{
  "d_model": 384,
  "n_kv_head": 3,
  "d_mlp": 1536,
  "norm_place": "pre",
  "init": "normal",
  "init_std_qkv": 0.0144,
  "init_std_o": 0.0034,
  "weight_decay": 0.07,
  "warmup_steps": 200,
  "schedule": "wsd"
}
Each number is 500 + 25 x the weight over its row's rms, rounded and kept within 0 to 999. Layers, rows and columns count from 0. Numbers have three digits each. The size before them is the row's rms in percent of the matrix's.

# up: layer 4 MLP up, 1536x384, rms 0.176, rows 535-634, columns 320-383
# down: layer 4 MLP down (transposed), 1536x384, rms 0.173, rows 535-634, columns 320-383
up535 095:505461471490478500516511520496515532543545480485496492504544524523499434508488487465522511499484476532518480455493528535441512489542512494487522527483501508497509484471485483461454482518454469
down535 098:485527529519482516484493492528506529556447509438490503503498518465470543521498524483525494473527526510459526504511472500493531522486496494517476492495553512496480511489493522514522498476507475
up536 102:509501495479492505508469507540511508463478536507496464524490500555486507490482491526518498472479501517498497522482513507478497522540542496461461535488518472517520496461496535520509503487541514
down536 111:504508458525510513513508535471540496526450503513542460514506503458463500488458488473498495539504476500520488526493485526524499518525551516485544535483502501517502512470503497530503497517549532
up537 102:505510534556487486488510495510491525518497522513499477506485507560518548488507516470486511493463490530472511515475527497525496494483495460464474474503467505507541506483507471487521520558488496
down537 112:491448480507534446514537530510529495483470492446495498464474503459503522488553519449475529532531506516471509498491483479499477515499526503485482516455516482562486512495491464486523507541493525
up538 107:505526454491480507516512513498477467502493459504496512454503501519513519557501526476494494475526536491526509509542520481521445522505491513531548488497490484491500469519490494517494496537564497
down538 103:561451464472461515515511485482516551456524493525496518468513492525517467475545481557486520489506500482490492520471497511533495474525496488503525517439476494526477514499524481444497506455482462
up539 095:543455488474535441477476511486472530541498519522492497475482540469481478422509510513451507488487523485482567515514493483501535516537527481508441509524523505496488464491515472458439482493544515
down539 095:555467466472494508484496497442483486506519469540541509441451503479502457457526515471499476494417506482529526522498520468533505508479499484485484512483513508509527491509455493456504497508528511
up540 105:545543500529529523453541475508518483472485508512515500485494465507519508526427480521455499476500501459517494446486498503551496505502537488520493499533428476492537532517482484455502511482537486
down540 107:481475520526501476504465485520516508483497480492528468487532520512526507520515497481511513517496528508551496494480504539475507508460493477456476497497522499494510458535498471486523484460471507
up541 101:485476490545483494489561509505506517483488472489568466566495522521510502465473510503478512496474503550499497509482518461519492505497528514514486534459496474523459468492499510512481453488479500
down541 105:457504490462473515518471503533461495490522511476526473449464512463508488541529448518479467486501488495490547481482494515513505494502495494504497525527466492519481519485500512508454505440502439
up542 092:477525471540513501485481513454493474518471494497508509554501532550485467520533498510505515482506483506529469485490513513474455478457476427499470538511531534487483497532471453465497470494511480
down542 090:461503507515475522454477493481509478516551526494498474474490488500493541507501550449505506501503494464509527507490475471470497494482482481501471514501514462481444521527497505476524467508485542
up543 070:514457464490507495475459513507554490512494469488461536516517523501546489475525528497483500504478509509533499490528460529480506514502491483476448480506495491482487508500535498516493474507493515
down543 089:463510518468511518499525514489474509467519478423497499453480475504492489494437462520523496494513548529486494476493510528530479545518533466497500530546459511517524492485490510475498539508547473
up544 107:474503493523483457514501474518516490509496526507545486486473520505501527451509517480508518508516498485452512481482482500478523564515504508463523507481473493508490554538531477527440489452522460
down544 099:477541465453506492477510528498467475513504511492526505465511542572460509496498469526495452508502455470481510543547528507487494537505514518478555503459478533512491478452506519525492510538529534
up545 116:503497508461474512526463503485451503504523538510492497489497500535498515499496505486515476506525516489507492498501507465488496472495494491493509537478508511477528463460519490544463501502498495
down545 131:516496510461521481506511481492440507522454489517489487455453554500504459466505523505511499528477562496523502544507506543433524479515470471494507476526471510484491477479481505546520480467531452
up546 076:544485516489449541518459537506475472515450498501470533514512483469510527508518502541496507496523516508534504478505480493488483496505474503461481501530487529545472518503453496529502514504534479
down546 084:482478480470512461544531519529494525465475478545459443538482512509522521515507488487486493466470469550505489480515472519505502529499507502484534490512437527498476470516490517534481524509503497
up547 085:495520485498532500548510511521518503541482531478512555518525510498449495464503517516528495499476502498480533488500478497488486533535569499489483496443503516499503513511517467501493456515510549
down547 081:463518468514476555487517527492486492504518419464506481479494516498505484554568520550480531431492547485536466479503525516467502488492495482527511531512481463558554488539548499482541511497495525
up548 082:514512537487556492479497524530502472501514521537540483505531465544482474510511487509494463505515430494535497499473480473464509508513526560519512516542492495517502507494501473495476498489518491
down548 092:510526531498474502499499485482490553491517476550482488476494503499493545500431550439548521465549541513470521525523489510489498473552459452528503477481480517469539496457485516475514473525504493
up549 105:471482499513511486497522496508494511496496567478490551476512531497480476488462479437483473508496497505505529483486453499459482461523548491474512490524506476509528481494512468528541485509505489
down549 097:487481454493470535505521494476545457469477528544490496469481454501504478454551467473448494533487527482529480514484487523465539528495515453473524485470483502482526508452505503447484502493494533
up550 092:521502495537475557518501498467490526479468493559500534530473535509496525514462483517495530506486512498485515461506493485508503525492497551507477527528503500494489479494500490495508515511508477
down550 101:444518518448504458461454485500487491527490516479482518509527533489466476478557531467504474462502514492481502529531482497533529470503556506473482515523488490477502459490496489488504508464529468
up551 089:482558509475529494500487506563480487533492485497504510505544498495507523519443503551455514478506552459508483541513520522495504468489471530484538552522509512534483497475490505506491476476519491
down551 088:454532544493465508495504474538513512480495541524487505501516533513496508535542492467447526481483515476540468511481466443492547511488489506545496494486510521504503533476473565488545509506488548
up552 098:471491497471516509509485536496494498477487489503500531470485509526484524526494509466467497479491434460493506483492509518504496479539511496500508447503501556472506542476490511559467548462456495
down552 105:472486451535501453487501523512500496506507461499473476467536468511474521498561492463473495495524538539525566512492469475505486538525506454481504462535491498487508479513465497504478494492503538
up553 100:513483469506529544512479516477492480524520539463542530498478501498528514489498514529503509456436528506499532498442506514520491508505510525495496502514520512507532527503523519470496524504496480
down553 101:481511562506457528506470485501471486494495497528512522503590481491535513502521504501450481504465517532520521532519498502487534485461498438475457490470497458502460514490439487474500515493527533
up554 100:483499511439524530485448507469459460545533484529532493535502526500509526456527458518474450482512527501491488514481494494494527486491510483469458575514488504509474517478481477483488480494504501
down554 099:498462519521464486524473485475495493482481498535490463472458473510544529460506508505582460477449492475445505502471483469496503493475476525463495499504503445507449484490497495513528526513526468
up555 106:510465515448480497508520508542512487458507499472541512495501514534510508465502503560470530473529506458476508488477482520507503521515473512551493500499517544557503485527510505463494467499488495
down555 108:498478545490477446492507505477537509516425470523465515535474503511513499491561494457536505495520533483518539538490502477505479468474519517518469491530491495497546473481485457495503489453500487
up556 077:491515555499469465485519490520511478496452490500491456528452504486502498508480480502468497524511455495500496536504509477523485474499517504481507507475508480516515496462479496495454531482540498
down556 082:510493526505523514519482510515536456516455517531503499504530534516508508506526519478509462499537536508516484541472446490450489519499454550550491534521528526500466487525498511499538573498505456
up557 101:503460501460550492475450484541512466508492494470500502467511497499528528477489531527521551526524508493458524499495525470518524543522519500522505507490469508478465538485486526455489526535526486
down557 108:513532493493478475477517517487506496477482485533509501509542525474493526482426532440505469497491483495571473526519508499490506517492481473506435416524509460466519506461468491530533500494512514
up558 103:516507476488489492499532487500495513496483518532502511535512536487524515531453528533474477469471500504556522474548496507506500476556486475480561483508450505515551536527513489490508464528500508
down558 101:471509480456476491488493555509499445476504498495455491467510456499518510492458465528484528503501543527472508497505517479474453492532487482503473556487491543525488497462500482493451534482486489
up559 111:530545525503477511496558502474491492493527506497523489499480518517542486498488480494503528460489473515507512491438499520508547531500540504487506489459487480500504487485485484489509494488453492
down559 101:497490525486526490526447498475479521492486521493506484512494503458490456510567498556534494489539516521498507502494514542513453502522508508491467520497511527528467513459554490500514540482516470
up560 122:466488476501517478554489487470488476514530495479528506494512506509500506513534490520529494496540487529481511492501503520460490556521525488511523470492486488537490536462510506474505451505514504
down560 118:458487482473492479481523476500490447512502524475519512442506519519500501542496480489521537511523469505498532466523494495444558537500538478544473534460530485489481490519486498528465476502484542
up561 099:505519502500485514486536592496471454484500531536468474492478511511491480427496515504493501512506504468538530456470540488471529479495443546515499467507475484521490466511492472519505457474498538
down561 108:477513530502503546547549504507535506524515512494495484576506506524490469481511477517505513522498448510457512532520507515520524494478479496497536518483504524511511556513506533482491515489492520
up562 102:499495481479563472506487514534518498488523518463496481522498487483496458530509516515564484491517508500477507526489505498535521510502506466490475504491485514470491503512491519498500481461485456
down562 105:501512479505482468534495525458475497503494528501472534473513491483499500474510479503434482502481462555449484473515495517454493493502510506484485467448497533495498490481486553506535471564505549
up563 117:483493528503488487559490489477479493482483523536526495457511502492478503459487498475509460493496503509485490467509493502507535470512507469457507439509503486483489476496519529494507524537464513
down563 123:510504467534491489480524528476507516505501484538491552482515492496534524508555495523486518521470533483494529500494591492502489485531499530494561475506474500489468545518538489494506496494454467
up564 102:510492515496489495511477486522539451482463525522554519518485509500498553505482515524501506503471484511531471524462544511492423482511490520480481460517465488488488506479517524504545485505493483
down564 100:490478475489477517512505468496516490464494519446525512513512533484486516525509506482504533505512498512499518442500506502501501484512509482474524472539508512477556492496528455441498507483475448
up565 098:510490473478440535480495529497487500459500521496493464465483551490512483467480507511490509495510442502498527506496465528476507462506471541487510527524483492513513449524456467506498524513475497
down565 111:508514454499507548506482571503509532493500502447488471461444479463507471452524475522486515511506547539485516513477532523494476502492507466436466513467500486497498528496518506476486476489458478
up566 094:473509485468494484458480479482489519499512471475452538521471512526523523520465491444458485493449521493512510517524518508505471549516483494440533500556495535508525508512496513507519539489522460
down566 098:473526472432477508489482460502497530501433534505527477485523505434482461485470528521529471494501557526524511465511509474535504509493466519520558505494477497485487506505512484466499502515534480
up567 102:507494505522499539496490559463489546502492468542494507515491519489497473466482487474529491520494526505474496482528506471493562533484506505523488485471503499472489491525474509487473492509487512
down567 102:516491495527492508499499503490504465492523483476529496469497487529506499519564495482496523484459501513510538486529517493504490533514503515538505492517477563534485498476474475474537450552504533
up568 107:525469462448484542479491542481518504514476491526489497488531523463443457470501474520520547514501504483504483490490545493506510474505500509483519476511487534495462478477505551536481485522496482
down568 101:465492446536485544531538497504500532480546479533494513481496491496461513514571500527493520512486483516532515501545463475473498529442466454474514495520478518534503472463487508515489508449482508
up569 076:507451488476504463537521538480520489480496508492508522478488488502474516529507480479496525500559527471526477494453551482496463534472442501527486515490486460473533487482496501457499423526477507
down569 079:486498487501465529490455515487505523465498488486501524502505508516540500517533484477465505507453525541499510511488476493457539469462492471543547551461541484481499511493471542488462550526483508
up570 075:523511528545507499517469477492459496524511571473462508491470506538482503454485512485462491496513494509501504545463508461488479535529492487515506482476484520517505487487494454511478491478497534
down570 077:485467469526454508534504509516503494483503474515496508476515508468516486479614464477503478488437485521496483495536465532489513505493490499496503501501491497486452524498508516497494522567506517
up571 115:533485519556476499472490496499482514456513501515502478465486506526491501530500488533463508484499464507462497536482502488475467507495449504493493546518499502544459435500513494490527525570488462
down571 115:481523531515506494538483539475475523512511489527444486475526505478511480490546490495479480504461550529530535476501508550457501452544487521543484501429464471492473497517477513457503517488526525
up572 097:551477471528473506502493495499506531462484553482482499505552519494498466583495495506475478509495492485517473481485530495513509485512484482485523469488481522512482564510508505528549539506538554
down572 093:494467525458480530493513493527504492477547450508534483452494475541521525496567502482476471504529491486467429506522555483501511537483504519483513558523486519509467532507519498513481491455513501
up573 107:504457511530495490523464493486490530449516521517511514482492500502471503460497472535501510473518480508558511486456506507494490472468481502475522468507477527474516497511518471533514514425537495
down573 110:513515520451456473521500543481504507509515491522472522497470511513508452532508476478474532486488469491556511489483467534443511553441492484483493522517505500527490480512479562479556512479503524
up574 110:532513507445533479442545489479472495494427497451483463520538508468482467471474560501509498507505510550491500460483482521493483489506528477505510530528516482492522479462478509478521506484479469
down574 112:481498467495533548483508502511523470496470479489479471509544475500522499499535528491477488498482527499477490521532518521504482459456494475508478515511518494481574487502490502490496508491471491
up575 101:513508534513499495523507511503505513515496465521492484524462521497472483523505497529480505465525477491445514502535519482494514459475516494488494527478458493500520538528539486509492526494489505
down575 107:458495474487520569498467518509501492502472455506530495514514486468503456520509485481481479461539516511530512485506495498472478479499496492476474498500551507511524488511518471480515499497456500
up576 098:515528465466520488512557494500469516483539538518472501481518470548519526506494514471458553487514490487499509500475458517497494471482529512525523466473489496502498474452517544467491475489462504
down576 100:501471579559487512530545491482497507500511516487455480496449510508511500482500511504503459512522474517505505496471484502528478463485538530509525491520516520469461531511486487498502443454502527
up577 095:507500559506502524475491470514513490459494504480505455522513446473477551514506486514500536464561474467532470510470488484512504479469520499533508471556526456525484482475506479508528498506540455
down577 091:493487534495496512543484520474507515510519505478534466542493493520513448486516467485483509489491520511528464497502484523468496500455487478458446447482440498467490527519495451470450462485507487
up578 094:518516512501532473537477481497496473491499485545534566530483466476508474520497495482520504470480491502481478494484442520510516489523483516487462479503502514502496466513478529517532458526511502
down578 090:534473497518464518500536496518528506488455500527487449458490504505501490512500457486514489560494488497520484472498483499481490507531459469493523507499485531521492496476564451503504527499488511
up579 106:551545509472493496460479508499529516527528517510514547476509466499468499530507508530454521491512502523483471519528519504497504521491496463503533529471539511545515452512484498511472494511516543
down579 087:486468511521496497472511488524507513493425497505509475501487508504508460473254504491483480489503509484493445483535509519501491495556453508519495469537489521490501515503497480491505488521464516
up580 093:508486514476523513488491481500474487540565503528538504526503478516507519539429511478499484530527518480528485512536539503536525491488464444489531510521506526501545547537482510471494487475460473
down580 100:484507503478462492486528517538521503459509479508518501441525490500513487496556453504508480481468486533488492477519501494465501476473496555513495476482471503517495438438521466556505544543488491
up581 103:467505497468465500510509515512545477505499521483495521492483469548463485512510489519478521485533510522492479494481547504515469459487441491486493541529506492487481498458517500523510466467475495
down581 108:465520510537514501474502446477478521523519522515475504524497472499533500532485494531495452498489519515467522509493488468489484499508489503492458474500439505547495520497519440457518510525499536
up582 097:497502524491480472482542450462474442515490551539511466538532520491519495535485489505500453478519513513536486498495486517495527513464505448505525536496515506510463496522505443484522497471518507
down582 090:479475501476474490539516502535524474505470454501495480477459464526488473492574559475495498533550472468523471479519509525453474513481481490521484485458513508493496453526487556498482440499483554
up583 116:501457491498517494479520479510494521495496528477498543509485466506542487499480473512504515505479515487494489480515419500518460501480474492500496473480532489526465520484472509489534539505549573
down583 114:494508499474538490496493545477469476511491472534509511488490519516502487495541506501452489536481483484518492525490471434465539514473446490485466532452447435571486519467561540467490501458490541
up584 109:483546529511501506512516501499515535479503468538531515455493519504554499501499474541497522515551490540495469472467570505488512501448504523508491452475497505476492488488531506508525494531495520
down584 116:481509493494470516478479509468497488543463496487466522478498493455410548493537487486473478529497517502488534522502485504488489469524482495477497530477509482536498492507513523477507515477505521
up585 099:506490537497447489530538504469561526509505534543503495459530459491501500518509510515499477516491513512510495520452520515508484505461488499511513504492530530519486472520479482480488487525504487
down585 107:521472481496529484515500483437532495520485516516492505473519466483495481493511533478461479515488499484477470487460529452521497445465519508503538493506529514474459505490526453490496495480495522
up586 097:524493514448486529465534536559514529510488492475474523515492519498554478484509478500473459483505485499445522532483524490494485491499472548524521484486490484524531512481531529534539495498478469
down586 098:511481496508495489476520482497548487532472459464480496493482484503469459525432478493473500504519464459503518493514537518461490494476485518547530500531486534512496518465536460468541486492511490
up587 100:514497487479476507511526502515513518505483484515521493534479481506462508505439488493504519506469513543524509496477513502489501525547522545481504521511470453469477523489531541497514454486506508
down587 107:516471488490478490450525493480478433508520503470528506545503485497511501530506501488514515491523553525553491534483493488513495473463474520479487493597509488518503525493527495494516537490495533
up588 102:477513474480478503479478480476455516492498474539507496480511472493513522481455534545464530505524483479538464490509519510533481446497518501505491511490485484493495476498505489483548517514489506
down588 111:521515531531473517472500504512509496475518501469489502451545482528477543567505435462494495524456529450531522520490538476460529468488466466472493485477549499465524532520500497492523504467488521
up589 099:475501520514483443493507484518485458495478481515444507498519538540489519488525513492464511489493490492491505515530483518466477502492492483522460513497491463530442503524481476452487498515482515
down589 093:514502539487532489509568485538469485501496508522489489502542482546512530507437525509475500506537486506529497520481495485506535488483530520477496503512486514486498522507497483492479491531479498
up590 101:493529463508522497484560469501529486548486514557507515527577509530464507478508487523546501464454510499463513473509499525514511521441464504486527467483451453472500511479493459509518507481516513
down590 105:514459500484447470520476548513483499478472513496466495475482511495529489508566504492485478515502476509474520494512525541470445468488543509552494547545502486538536415483489510476527454474464529
up591 098:492533505495472501466464474480467487509522508534496488552498480515518498471481514544472486497487520473489475481558528524476547516449494489483505494469479521547489537483480498505517504521513489
down591 098:467451467523506521486489534512545492469499484546506521440473558511463516491547479471510506516488489503457483487482519493465438519500548493527518467531549500509469505509505504489488471493507525
up592 098:493526478505486500474470479518537481517504495471490540511544537540536529470513497465475501481476495517525504474518480486482487518508486475580504502483501523518562478482516499473490461518505515
down592 096:476502491497524525491536498532475442508516500521489541503471441504485481475481530510480523467497533513465504493509509529484514517476531485447488506498520481516477522481492500492541500530515460
up593 106:525484484501472492502472510516515481496480473538498521471519460522536485453508520479469521514503451500444486494508473504505488474517489505518535509524505514444490513449501491521484470526512491
down593 102:478492528496511472496487504539539485517479519489525485548501510518515502502492483467470479504496506508497508496476510516459538522494487511503507547553543514504495513529464496435524516530550485
up594 074:495476494487498517508493504449514486530484540491511499496494462491500498495509506489514515482495470446502487498478563505491488543513436493512539491512490475467459508503510535477469469475488499
down594 080:489470472526471501514467492504491500499533465506528488499474537513528480522529500517503483500466506504493449512478456489520525467489509478557508533473518472488447529514530503515522480507498481
up595 101:471484467495529471505521559488489527470543501537494489511470501453491472528435519483489504511542492456487467551471521464516508464497512549562502492508505508522539489469480499485471511521523523
down595 105:460516510506473485512512513467519533503515503481510497500463577471515515472469504511462562544519503512513502524482497476506513534465547478526510475479501489475511507492494536474542491457520481
up596 101:509526525467446490474473506512473537481477496537506525510519564482496494522460511577491500494505494493528500485469498521476479483476462466493512529507489461496475514478510454491496525487507493
down596 109:480512483486513488437551487495493496512459479515505491500518503502492527541536516519556496470481529494531518503506534514532474514496534477473534481528461476487517500471498496531537478490544478
up597 107:524514532464436523509505517470521504533519497486472519517483521477523493501514515505551548460492505500510488493504508501515478522506517510459477572506556483501484433523465527517518500499499487
down597 111:496488532432469544497516520502495517519466531511509467488476525505540497505408478489530481557519521484504505508552534489505470538469491481468464486466512494512494503483542460521530478487497500
up598 075:504495471481492529505498496484535489435518489543514526500503509483472497489500502453541542481491503492508530439528521449490518468533471512531517502575499504497516507468530538488486441511533491
down598 084:460537472513538512499516481495482489513505524481495506515515510490556505493479515479465480497455490511486443462499480469511499542486487499480458500426485520463490513555518483495518491528504461
up599 114:510533543494500471495492505528520508486496498482494516508506489504522505487516466531527550481476490447489596488497555496480476453479491473471527524535460505487532467532500476485515522482511444
down599 116:490526465486507568483473495486509481476515482492499478471510485503471491497490520529462499485467496475489511528496477505449475513520503496490485448449431498517522476439465501526468514523472482
up600 109:482474461522526478489528532532469513485512534474479505499500492505467490457487463502497501518485538486494515479545496509491518450490523446496453473524542501490491553520508486474506461440543505
down600 106:488461520479501521471501515552514518490506524488492489480495500509500480521490546523510529481487476471512491523486509505486465495477562457494500562521506535499467485522482509497531462479509465
up601 096:517513530476469479499508491510507473448509525486502502477525477483480466494483520495487508525507481472483501531440479475472485462556527529519515537513497446518516499504479520500519508482525532
down601 087:476461480493499471490496486506512498478488513493508512512482495507476485489159502494487478477494503475492508515512485513507498524518482489487460457538510509491500465493506489474495483483513516
up602 102:477474534537508501495502509521503470508501455491563459526535481491445510522460478508536473471528506506481562551503507510499496492500518498510481516522539523517474458502470492508522479517450510
down602 109:496501500539495497516545521497507482479455523510496529487513529530474489505461532469466458505469549476478491526539493556475477544511489480471516492510514518556483502534489518513495487517554506
up603 109:476508503462514489478509520550514534502495502510463537499506522479470489527496505503540494527513501497484496498525475517506485501506511458513488507528509502484472486476505460524498507493509485
down603 115:492515526461489444477491517469512500500507516495556506464485493484524477512515503515526512533525515504512500508492497533521484493469575480494512515513515474489517487495498514489516556501530467
up604 072:539520539483543487459454476506507483515523487477492499529498463484477488483543513507495501495510464480504506547478513509517514518537505534474513447520514549541499459504463496498482514481509474
down604 093:526512476495475497519504525479494496515486490503492485508476498532455518493421470457486471505498542491500454478502471524459473522510466485503494511497466469463475493484511545530498511497523541
up605 073:491473512525505526491516504471472471498506534492473475504451544528473489555458479515491483491485490502488507542489466510487503472515511501480477506493497550475524510518464486502500491470469463
down605 082:472502488468477476495524510484532486507531482496537480498518498511488510491624578512503476486486488513495470473532503517511543514504520482521491529423470485529490522505536494471502536492521540
up606 109:482488498514513522512515514452462436501507508488472509490495466493475504492515494509514489500487505507472456492472470496487504463507485485461421528509554476480502484502512472526515468448504501
down606 107:480487487480521497494501497521494495478502478450500501501456537512512509493558524503477467522495496486486503503482499504491506474525506480525492501495512508501537524442547525492522514489489510
up607 101:436482486536526480524504522487518508498525497527481473505504492433515497507486505460493538475498500547523545501480477462465509521481482509519488529467579504520493545472472508449536529489482521
down607 100:489496479483517461522495508543506480512530509530526515473466545472494537515532439517483463544500488536502503470465506536465475493515508500524457502521483500511538485477390522519526491473546499
up608 108:481464527454490486524522466487532464498524511500482536519528474459473483522503488524499540509524486507502488516497478509469474505506503505501493462523513500492482496481492487486505456498503494
down608 107:509510557505524462537547510482516469501508553548557528538495526491487515481417534499503489501523503446506484502490503499549477537510489465508517451506524479466516498525492529480510460487512490
up609 110:505447524536483496497543459508483517496522552505498531492507450506504491521486524498469504501518481441513486482542487551507487470525498511498507498512508527502488495490497513489549455494482475
down609 089:484506512516490487495503505493491485509495527497499503489484508495474465506154492495478473474477489467481496490518505517491475521517459481474489473522509507474504483499513492469521460460498521
up610 116:462560468488486501486502457448503485515514502487462466475502526488508545486494504529519474524499538502468536486550460517541502506532516469471521452488482520473469512475467518508461494510485530
down610 112:470485470518522476544482492495468536507482485492516535508522498481506474498488522512472510527493495497485493475469516548497470499548487508491520525453528513498479471501441509468496530491485497
up611 101:463526536478503470503552508492517518460490527515530512490523518519513490500503486497483487508512530489495542443548490504528502481494498528508532452506499523490453520498510475508543536527499507
down611 107:542438480507465533491449474501547489478534501525500520499501513506516490540526500519495497501469500483537476523496438504490462507502508510525523525478507524498501507523447505491528473505450433
up612 105:459514471465544480550493509508515471546538518508500501508516490521518458531483486532522471527530489498508499509483535482470500525537531475519472496524518506532515490516479518566545498493469509
down612 104:476485499512501494492573545505523471558503488500469471506463532489453455494543578513490484508517511464485447492511493487510488464446484491435488465480477493533500501441520501498500501491510539
up613 104:496455515564497514496491489490481508486499508446490491510472484508527500527521508525530473509527517516523489434482500512546544512520476463536483478518515480522487546480489504484456512504473513
down613 109:494497487484466508501501544525490486562498521477509542474481473513495525509521482479532522528475518493528468462526472510511520473501488494427528522499458516476519484441521525491536493461483517
up614 077:539494513509492533503511512503544507489491498463510496511464497501471478491500524487525496474519468521502550502519524502528461512531515495473508551538517542457517522479509512533469537473539486
down614 087:497520487554504466485512472478455471530511486529525484499481502504516529513414465506501507504497524491466477494484532499508520510505496509482524518480482459517503478552511495469528460497466557
up615 118:496481484501465482500516518473494493549495521506498514502483497494476484494493504499496473502453482493459464506507506470497482478522464512468481479457536494513510516465561466532489520466456489
down615 108:475476470532465451504550516464468508538502497503508508487485498530530492513506493458526504536519495497456508531562474505444432496508475516433475433516494507549479499462499490503512518469487527
up616 090:496506523533489521533495499457486524494494528481490524510534477477532499451472473473460556496477511505454479526536535505492486493522488511477532486496480531500486522542456510497534522527513502
down616 093:476490493474514469489545512477507536486471554494513479475449509474466466483518511530477535467508461467477535520530532531520470528476527525537534500486511477510483506489511458475527501467481521
up617 101:477506485550518497508494483511493475513488485527502484512504482511478508479496514525488484526518478493466521523482548470519494492518529513487496484483505499502524453481488483503482487514530519
down617 108:456490570507512501518490513524516493520485473485530515503526530452509542512519505486496489506484471483500531518452483546528490505488468510497488474497529511498470524487496495478529517499470517
up618 118:472493478469486482515492521519505507514513511495435506535508502466527499521509500523511523479513515511544501498481458505518488510460506533492534487470453511503534519493522475481514475510491486
down618 115:520514491511491494517510503487489530522487496510469515485537489499544502507538513514458494491491487453504491521503553520510502474497510488511501500486480504481518481531493495476528469476499457
up619 081:494535530534518515515507515513511490482524499518501491495493532481492516474469513530501483473549495509507481497518503503518506503503455474494481506498494511505525513535506519513534490548508442
down619 090:480535476490510501490508492533491491509489544539480478494495495432508518502500528487526505524534522498479524488525517495536488530476468488467488505474466487518419504536494460483502527514500517
up620 112:489498527442486516473502494495447536473480475495486501485538514518449500548536471515457478534523505484511475485503493505521488480488497476480454508489541526483529511494496476481475498508483478
down620 115:508484501547526505481523484490521525521496436473537534523482516493488506475515492486498544496487509527491492526504503505506455525497492493522450537508508514512488525479489469493512517508464511
up621 092:482487486538517507503507481483491559525487514496460491473478518500557491532499529511520557483529527501517520533483549505512498536532565483525567502485500467488491490514504514512500497523559499
down621 090:514453514499511479483487517417508506513486534509517529504501515514519481503512474493509525503471496496518518493543495513492502481490525497493493487495514484459490507505508485484474469520514470
up622 100:519453499500468501507450507499503501486530528487527478530486500523535541521493525474480507514502484466531505502481496523504505518468522522519490531487521521517497512499550511500501486481546511
down622 103:489513459543494461486510484540495484515466471533537477452528499486469518520460468532491527470450501523492538510531488520473499529505482498491497457527520495461502528486470491504518498506552539
up623 109:476492517456526490481527475491553500525494535517509499500479498476503515524489471503489520495480474502516498474500502481463536517563464527498545510459494544498506476521508499489509505570520465
down623 102:473503538504511528517490518491511436450495494490494496518535516493467501507538513526490476494497456467465481504512520491495491463515508514493555506469498530461496507489501504502512516509522482
up624 100:541476504483510508500477538494511457484537483471499485515500536511475515494515526498510510474548469499440527514446474528460519484521471506489519503463492465468504506492513485503487473493514531
down624 082:518499530515494503484522468502499511523465548506529490483501506488498480464199505505530480471464496452493483516513529498525473517484491479502518489523548520456489487506464490487489487491528492
up625 078:481504511484530454497521516488473497454460481500466497503514483505537534480500526545502525500507506495519459525466526538519490463485496442476490529528485496501514453496503511468508519485479483
down625 087:472511467520469488500493518533502462525507480507503565513506466509497540536517520496475436486502515474448508518466522464503523485495498495499504550446502481508460499515479485511494544500481518
up626 098:522475521490489470488534476510521491515492477518510508467508486504540504512483527504535529497505522463517513495482498513508482481549490499442488551556517480497488458480465444524449532498547470
down626 108:471499458495439485491499516499484515529504484468460504522494492441443479507534502507489517501521487517489533502465535489517494524524535523496478484462492466493455495461517502520515516476452459
up627 112:481478453524453517462486474487541468500479481476521457508489510452501528519494498556561470453546503497513461471516466472544493480521456455504496474538530440490483500476529487553530529513479476
down627 109:480475509509507475500460498524473446496531536540506471507503522497478499535469512445492562520449531517475479499514513492496512479516514500507500474473510478515547501474461494516523439488525534
up628 115:515498488481493535503500470467510447531487504501531530541521505478492499521484489489501515506527516491493500517492465483493531513492531521507499476505498535454479500462495498513497495495509484
down628 091:539500517516479512482481498504497467490515532518508505501455511491509474486257453499431480501503471491503521520495502537535523508524502460522536458514499495478483488501516499464519502470472498
up629 104:488463557479540508490493496555459536565488527497465529517499509518459519515504527507535482492502493503480471502506500476486511498446483536545487467539542530465491476486474463515507528484474459
down629 097:486474474519498531455495477482498486514515465495473555464511514510476523496549479471466519518478530521501477515483507483417490469560502494501515490425502522482473496519515537486486502493507482
up630 096:474471532479521500472506510521476484455536492538514463517504512476491464467484485512467523501489503502481533471510534501499496487473534488489468475510538505553503498516520493478486507466503528
down630 095:467475465535506475533502474524529485504506548556430512482481495493514535493467517488508472485504491511545483497450480484493503508470491511466448493490484471464508537561476513479479513537530485
up631 099:477495545505497520537494478508465497485538538525501475467483529519516543493487528452473494500486451475506492498495505480530540527481486458467489539511471516500535542514559472507469495495505492
down631 099:482559472545483483456498480465505469509501476458499420469524500501509481491530501516470514460480498535502519528503516486477516542516537497487498472498497509539453494487490467481493504491464516
up632 085:471491497503518492470547470496476498487544565507512511482482496453507507474503519500551489459531498509519462500508523539530510455551518489513516514512498533494525513442480540524499491507514531
down632 087:507510502492466531497511507528479509481471474504481552509517473487515496520499519478483513514494485516480475540490490476478500496505504470514465484529506528483479504550494517495512536470483514
up633 098:517498538460460476493492518461511550520515513544515460487491511462467525514484535523526460470490500482508516497516490486507486495472517543573517476463513449512477539474477498519476532519492499
down633 112:500514518445499496511467489482478482482487443482599492471498535470511501525521487518527501480492528525534500535518512501481516482481475517521548504479530523501480514521517517500520482514547480
up634 086:474505448513494484487464506485479483485466503487535475511487481504510474546493510468529526462507489476517494497493545539486488473490494480454482531495501513429518456510482511530467507502488530
down634 088:551520533514569531474486494483495464483505512487484496503469489539522508484292478547500506532496454498482484528513512526494529517542501509518507484528485510499484505501517479494521530458494518